Weights of a small transformer language model.
Architecture: LayerNorm before each block, learned positions, biases on query, key and value, tied embeddings, attention and MLP in parallel.
Training: a variant of Adam for these matrices, 254M tokens, 7764 steps.
Each number is 128 + 24 x the weight over the matrix's rms, rounded and kept within 0 to 255. Layers, rows and columns count from 0. Numbers have three digits each.

# layer 6 MLP up, 1280x160, rms 0.102, rows 874-894, columns 0-159
133133091128144175129122176108091142131161103120139150109121095095138116128138109120127075142143134159130176145117132121125131165134104151170112110140131138147144152117191111147109113134148138139100142215132103141119140095124088132165107129192143096140140143091112143099140120114110118101109116104092108157096137184090129102124109091100146162114180079117115100153148149113073137136092143098139117112135134099157114096164135099184105141140146151107131147155141134124134111119123111
126151110082153139139128138149148102124125140136126119157110131077150172144140139130136098164117140117114166151120153162151164149098136151110127104131109166115103119093119151099122133166164106148160156128149109145158095118126097086155141124171095093089108141143135135159140113145074124113083110104189121146145149144155120096134133162147157089129108123163081132130111106119160137071121127126125104137096163126148155119130181080101135165162132089158178130146147114102138129123097200
149128148158098181137158088137112092153137110136127120105096109158153125098128124165136136179164117167124131119095116124085101141139145141145131099152151120092082098178102141137132163126119150085130128219140148104135136159137109106141141141148101146111125142100126180096157120131084145128094151173105139158114176102110094094110175120100145120138129105143114100118148126117127141153133145100092089116148078179115090117142126125120123151061126119145099146129113103128179106131121131
174114128132106106204115148125105142116118119092118165148088146140139144125174122125150097117078117160103145139141128106143094094110137126130114160150145142119160156151150103174093087121143159082132080150150129148111178141133143136147126094121104113098090135128122128125147131149155127189158098128083095109180184197131089131143140109112155085091123102100145127149081134114101111137099134154138148134137115146097114109114127126110139175072158124118151130162124107135129120126133121
123116078135162148147097100115114109129148134109112141100110156103151121091119124168080141123117136156111089145196151142109118165134140138169115121126107173168138138146091118115134103093147117102142112131096140131146108144146121121159125135137119099109160114136126178131180111155117127110129177143099108141113152127108111134115114168157164087134171147153130139132118116115133165123132129154115078148148120141142128089185132130134131157122119149108099114076134103111126068122112142
140132099141123118127144130136135127138152134095144098157128124087152146095144157182115112101082181125131111178132091137131143123118121139170128129134147104146123146110089141110132121148145130141120091104156138119125152116124112145113094095123122145151109169149095146142183132176116146117146110161070134117134129144122118121129133169116135109092150128120124138143109108064088132081092101131104142113130177119124121137150161166109128136172101124098166143152111126096163080123168112
144140070149107121148140110114113073168132135135118112128108159105136189110163143162159103138111116131141135168145155099138142126115146169131147116140116061097137118133107145126180148111146155122098109117113077136148167082100165145175102115146079085099130107140076157150124101140106090132117146157156106121082157138115114136135171072101136083118135127129106166105127124120102164143123104132140132084095150116128138083122140116141113131171123170109151147098154112125153128103132148
141113153147156123135144115161118101164146114104133130120122108172134137076153143179114124129115067156138135120109135135076095187103108175126093101110105119097086124138159091099115126152152142153108112138130123135081191117111137125151136133161073111144103126149168125077124086119082159137079088113133092076115181142092140095148163100101081147120116148133148108135164123141128159091143106148135124116093132139175166124137152126144110129145169156143132140178152148100149137129096122
112162145128143145117133137103130069110111143151143156141117121093107150109117142126113139114098183133128130139107137115074161176122148115135131122156139109123068122089119129106120101140110111113130119145131138170125127138111157107117128129165141138132090149156142119140116125145147132118105135173117153137132151115137117116147135163146096145112134129116152125156144092098127182110101129104092106127155129130162137093151189133138119113145130105114164142141089112106127083130138139
131135101124163108148093128094123092125143137064113102147127132114148153134105142147146077145132152137129106113155127149163165139077075124160140103113084134116119143130120116127141125152118130113126133129168125155118118153137142137126166122159180142100127147176097169071104115109141118121124114142099143153156147136119141132112149121105121133123137161158128102117125093127143149147133095158122148106118134110109106117155132124111131165119162128114116126074149113137119147126138145
122142092113113136175116150156120120137122143097134116101110156137128159129152142122120157139141128169116133173100091111124112093086109157151091142097152138090071134126099141181124137128116148154158127178076110129153123131120111132138092128120092115144105168168133144122157139106143117135102124136118088143150104158161143122135167138143136132106139142120116134139192119078117194109135142096111097114106157152155108133178104079123119135115134097150191103115101094054135111113168110
155140114083129124125140149147127122130122114119163116156113124096156169120134134118143096130104095114120133141166133122126135155109127144081123078103073155144110130101086123150128116142122136101134127139156154114144105086121098146124133109145147095111114109147077127094105122168132110135143061136167150114117128138097122119124143170112104126112140110133170144128112141132147158153093130155077145126123127151115129124137124112141143157150145164171145137161083124121137158110122168
124157121106121119118133138122103135152139145080165122132119140089133141092123176162078091144144134117139135146136180124163142134120114120161089138121106099150074143135147091117145129113113130159153087126147115178111143109124102110122126144135114134136118125112140142112159122160123156119124156106105108129154110133194148123135136103135092123153146109122119122119145107137168158104108128131131129133116095151159127124112101134148129120164107152149138143113062087114155120146180130
156129127108111128105069119126092100158137131145134113091144107122115096067133132127096099108100123124157150123174129152120201163138125147154111063109134094160127133117107153103155130104131157130112104112114120177141143091115174131164103166125138108076151116155111162103161141163120163101101132133105134144116120139125110140128159140160102090106122118106173163125159121142110162112086148127123132123129162121164155097149131134160136102135114121106148146156110117080156098103137131
134152147080124119141102152138108135151147120128112103111114086102146142107161162153092113163122119128104134094191146171154136104143130116109107080148093112194115153104113109139147159133170144091139148177143126150098113135117067174124146090116099112129135157088101179110121116128099110132139088084102162094139104117066139097176117158121121106143171156107109106139123104084161090140120106112122096104147152105179128117188174135100137170144146118100141141129135101120152135151140120
140167123146114146140139111147077096160146147159157142134136146112100167143178124125140120169069117178123094167147116130088097135106079143175107111128136109124136158104104150099120131115135141121101160143151124137092141150121151157137120145159158108140091165155092140125152100132121154097111122137119099126104142132106109116094107123138081159110107147129122123148134082122083088133098155163127143137145141126100081129147163102148066119107127139194105116158116136132119124083162123
119136131142144130111099075111096123167158149132118097145120126119165123149139129144130134154113145167134131142160121158176124131145113120143082079109119128138135162107114094157131132120143109115111085118094130137117137120083108139148090147127100152098117112150116128142097104158120135113119129147127097123133149158113149114147130164140141102144152109178108144098100124139127105130112115102082105147133145095121139156166097152149123166130116126135136156067137128098129129129139105
119127078128134125133149104115068135133149170153156136155106161155145129140179150128090143119115118150120101121155082132101097218107104151151128123118156166131119098140093127112086129132147166079124138137165130150154140137098107118114090149087144116116076130137124143099113127132096150150080111108137123158138106127151110117128131118134107129097108132155191149130140143134121147106101158106088141117132124162122103098114111096132131136131136115166107118156135156126145103122144165
128144120140149104164096108090151122120158150116126127152127155102151117122112152121126130114130090199119108126159179115074064141134099114144124145158137129107144192108150116075143107151130131100116128121112126136104121138121139174134174101113105107120083155151095137075169146143115137094147137137113112154110146109073168102142154135108116149151161139175151139126144102097152124104152076139102137114127117166153124120140113126121148142135180079140095125113130097147132091138128169
136162114097131136130111139125122124137113100127125138129126145096158110078118122131165135148140088123141129152154147138087099137163119186143127119125119127107156107149118168096120153151160162132125157110102149134161112143134138100178133157097139103146096121142133138111163117127120106134134104154154120156081147114158091110131125095132107116093141141161124091151129110107130176128115141128133118131121124165166101124122154125153138123094130107147105157165098135132167142065138119
135141120134133114152095101125125091157149129145135103093146111102175100112137150127069121156117143136136139156154163111114106098155165149138114124200122098107083151111161118163116124131159157115191117179088101105152107107128146117155145154125086127101142135177141117102182121124105085100168118136115122149097133133166173104155119157088137129087145116148144152128149168114136127112078087082136142072106161143128111097116131140077113104151136129082129171135102132115147145094128099
# layer 6 MLP down (transposed), 1280x160, rms 0.0865, rows 874-893, columns 0-159
133093138128113163119152106133157138118122128097093146130109086100144144137137151138133185131093158117142154128111134143177156141111146131107094133129133138122121098129151091064148115100113112136112119134139140133130214189143106122131112126128055147113143091162147163130125141100150099157057114096104134107147128108136081157143108188136129121172135125144152110125114117116141122136116082129114174145142115123101121126118089117157111081164147178106127119091117133145133134130140172
134117141139103111118128176180145151172145120112149147097129130121147125183166112113109120140165120112105136124141147120157081114123104128101131150130137092166169111147104138104158114136087146111112164091126155126096109111135118108134144119119103099111158119123138122137119174094143193100123146124115133092103121171108143156128145120075127171116118137130129141121130151153123081141141089108136143145133117111143167131125101136088120112146130153125151115122112130127149106092106073
115110130125118098139144110127132169113154154121118119134168129144139110123136172123158110092143084144092136130115091176126111118155102140124077137114165167136100115163160112117112132157168118106108133115168113140142130186093121101079131129142152161109119136101092134108113120167106156161169111134155104128153154148116125159148149076119149158096164107074117119138130131136121154142109165113099080161103180117148097118138080109073091125128126117164174123135128083116145140151137116
132130158144119130120166135129145108119121156102113097132109121134135116147166120113164137129139160083145104131121146170147136133095170111148107123091146120123174109115131116101158136145145179058156088081107106139155130082110136158102107118111104136121125156162112140075141113097158093137152105088124134135159111134146126154124116120139107128103127133130184170143102096087188132096131197142146097117119119099143133126147106148109130170099134128093124114143152147127136108114136138
144155139187150098132134127125144123139122111150122091101135096105091134158161119088121132094115127105151125133109139133191144136161107161117127145094162151165092120124137145145127132153157116105103127144129053126118138118094150141104130148122109114202126127119093091160137146128087132120141096151104134136144143143141137124122138119127125117125130116148139140095123127153116136088145104131114132134152122089106118178129113149094101123108139160118106138168133117085154176127139139
140122134158148119092117125150134121125111107126134175104123117123131122157135101136154152118174124106132149099158130108131110110137126102094123113142110103166119092122156110138115140102138158127162136125107115122142129121138110085094141143122145105081158132171126112170124154144113085116119136087145111108146124140104159155135154101112157133105150098124131125126106134099128116143140143107144142109183123104153145138149130112117239125121184104158150092151091120127112136140106130
146164164128116094113128095094138122111160141096110086083100155149132157145104109117177106148081115124133182137131070099147100156189124112139131149136096110090124116089163115051199126177135138137105110154161125209164118147110061163127153138151141104141082118129100098113133162137118147129049160152119129136100169123108125076103130149151173119200137150143139152114167128100126138144104126123100097101125150146143157125184120123065109145138114099108146075147146143128148132123117114
074112102079099110098114190163176130112137138156153102126124140117130108141173125127152146107139127122106103098113149105147150099084164179153084140095150143154148107121100160150140119107144067141164106103124144157093095159097123147134130162139127131073093140132140169158097145089140077106118136124149113103142112115152117189102096140105208069119149168122150115152143151170115099160128093152114112130094122149176139121109136116112127161153111154077152135176135098136099114124100145
139134134127124128137103136124133165138102131124131150139135135152153115079109154110141107129162134122152174111122107132121134111151111158153131153120113138129126122104137104131120130129165139150133133103137100122126109096134140176139126128121125139131110120147143107081146134082134137153159129134119151115124102132145174136119130111110100136122138137144138149120070118130129113147161132118131130136142121070128119101088129117157146114127116084142139097169130118068125105148150121
145135118127103117107119146112146148138134107165132143136103120158140130146147112143140163109075105122146151119125125098153138161165161142111099164119130128111130123108142108118133103133105159161146099113113105119141142099108109089086117145130091103150123097094148131149145129122136108107124123139115157119153109120137164130129157119132117087144158133078153156105145137127150140128140133109098144144128150114129150124152108130175058130118112129145151113164125105141158099153113116
105147114132122140127135177147100164108143154124131133153109106087131147106126140117207122095112126148102143141121118151130141125097133103156146115152151084121120117118109161142095152123120095093070099093112098105161100139133107151173173164121144126176106155169131137132161102127174126154146078125123134123141165128108155105102142100131090115156108137133112122140162137122144092150098122120174122139098138137138108143123128090137130169098158162141155126109112069120085119184151111
141127145101160135059125086143115178129117114153144128154136159118138107160147123124093107129109157134130135120116097102132147140154145107076132156157138115100129132099142169136092144095128167105130103106110130120075115149135131128129118126132143145127137112178166124135116132149134135109127174105150162126090132126094152203097119136106143100115115142124102108138104147133125100149115092126154109117180119151153109097139137139156124109132100125119113135118155153146146116102143119
138149121110124130124115159113130109167127142101129085107122159132114125169160138094128130136139135136107132149127136149083126119126150128136127117130149132131123088112134157119115114150124095101172127142088076118141132150155123101121102129094133121118149179135144120108124129140083108139093104170121101154115129121097124143123067101139162145146131137144127153164166144115157107145148166137113133137136118115083117123150109141138124115134113136154182122120145115086125123095138139
124133112118154139124133140119148108133113143101101127175123110123118095183111123174191123120131077138141162122112107113134125118090132106113160144125131124156127121107129112111117151143108119136139131152108111108142125136167126147088140117127111107116103112150112144121115159126128136151138132151131109132130118124143130154114130122077093149125135112156123133138094122166130079110143178128151120108195097140103112126139153155138203124125123106130097116134163130130111140169094119
122107110129131124100109106130155129086122131144130115128129114127132076115159153128147085103174057157111197135144171147157124134141090102102098114117172145134152123128095161131126158097074161117097153097152095090129124113148135116126133127172090124109164125134154162084101111143098159089084121141106151120176139153148155130128103148111114126113126110143117132142189140116165100151127131134155104165126156076122126179178117104166091128095133179162091088120080165093139169183146105
134140143115129098115129127097133156150118110149162130116113136109147150083144133179097129093105109134165106155131099124131138151173122116145098095090136152151166112137101083133119143083107193134134147088113156162127114089170119146111129132133148168098140121125107148136125150086127095108113111126140116139169123170130095137168111122147120100169127114112158135152147107150147107105128132136123143130108122135141125146159159126117153109137148121158116066124097101162112123104078106
166112124106108134150118152160132154096094117117126151129131150136093140097115135141117113099149124098140111115150141102081144119142153121143157178134124115103146129163130176148128129125139164150142140152144121106126106103150124135139166117139154108156129158117127132094126141073149110150144142107123144135140107101158091094143104093134115138112071123100150127120176136110132150117123127167117126134105132196128121097097129102093117086123169113114122093167110122168126122130111134
129114132149109123108129144131127155156115133140125084143126126157123133109114136135172135115109130147131097125124117133144133162143162120159130119119169140124113125113140117129148107130077129133122098113105176129102135091163128143166107097130130117165100163141166119118154069122114049111105134126160141133119075121077150099154097144128145133124129159082164138121143122137167075146144131123162105135095142102155122148158108137152053089175068121115138127106146133132150134116148137
115163132081114141135109081123160091160108127117129109089128187139148148103168103099107123125117137130105094143129134137146153112125142098121096114104156113100126110159119106121143108097120119123154087130145115092150125124077148136199205157118161141118128120067180148126089100154119158137093139123100108133144122124125126138143159146132129099157143151121119165149092113132128151131137132163114115113156127132113136161099132165129131124119148150099118149151107135081118161176113129
139155128088148087105125099116129138155105132120101122122107157139138148145135113133139159144148139151082130099150108136155098132166157186106158128152152124118119129123150121115143109126120115144100145150133130125129129128166157122087122113160105106109147114127175163109130154106161116149120091132136158102082138135130123131110129124155148125119137154100124129128129132114084110092147125137145106148087103122137148089100150142125123077162077141128138118106136170167095131133101147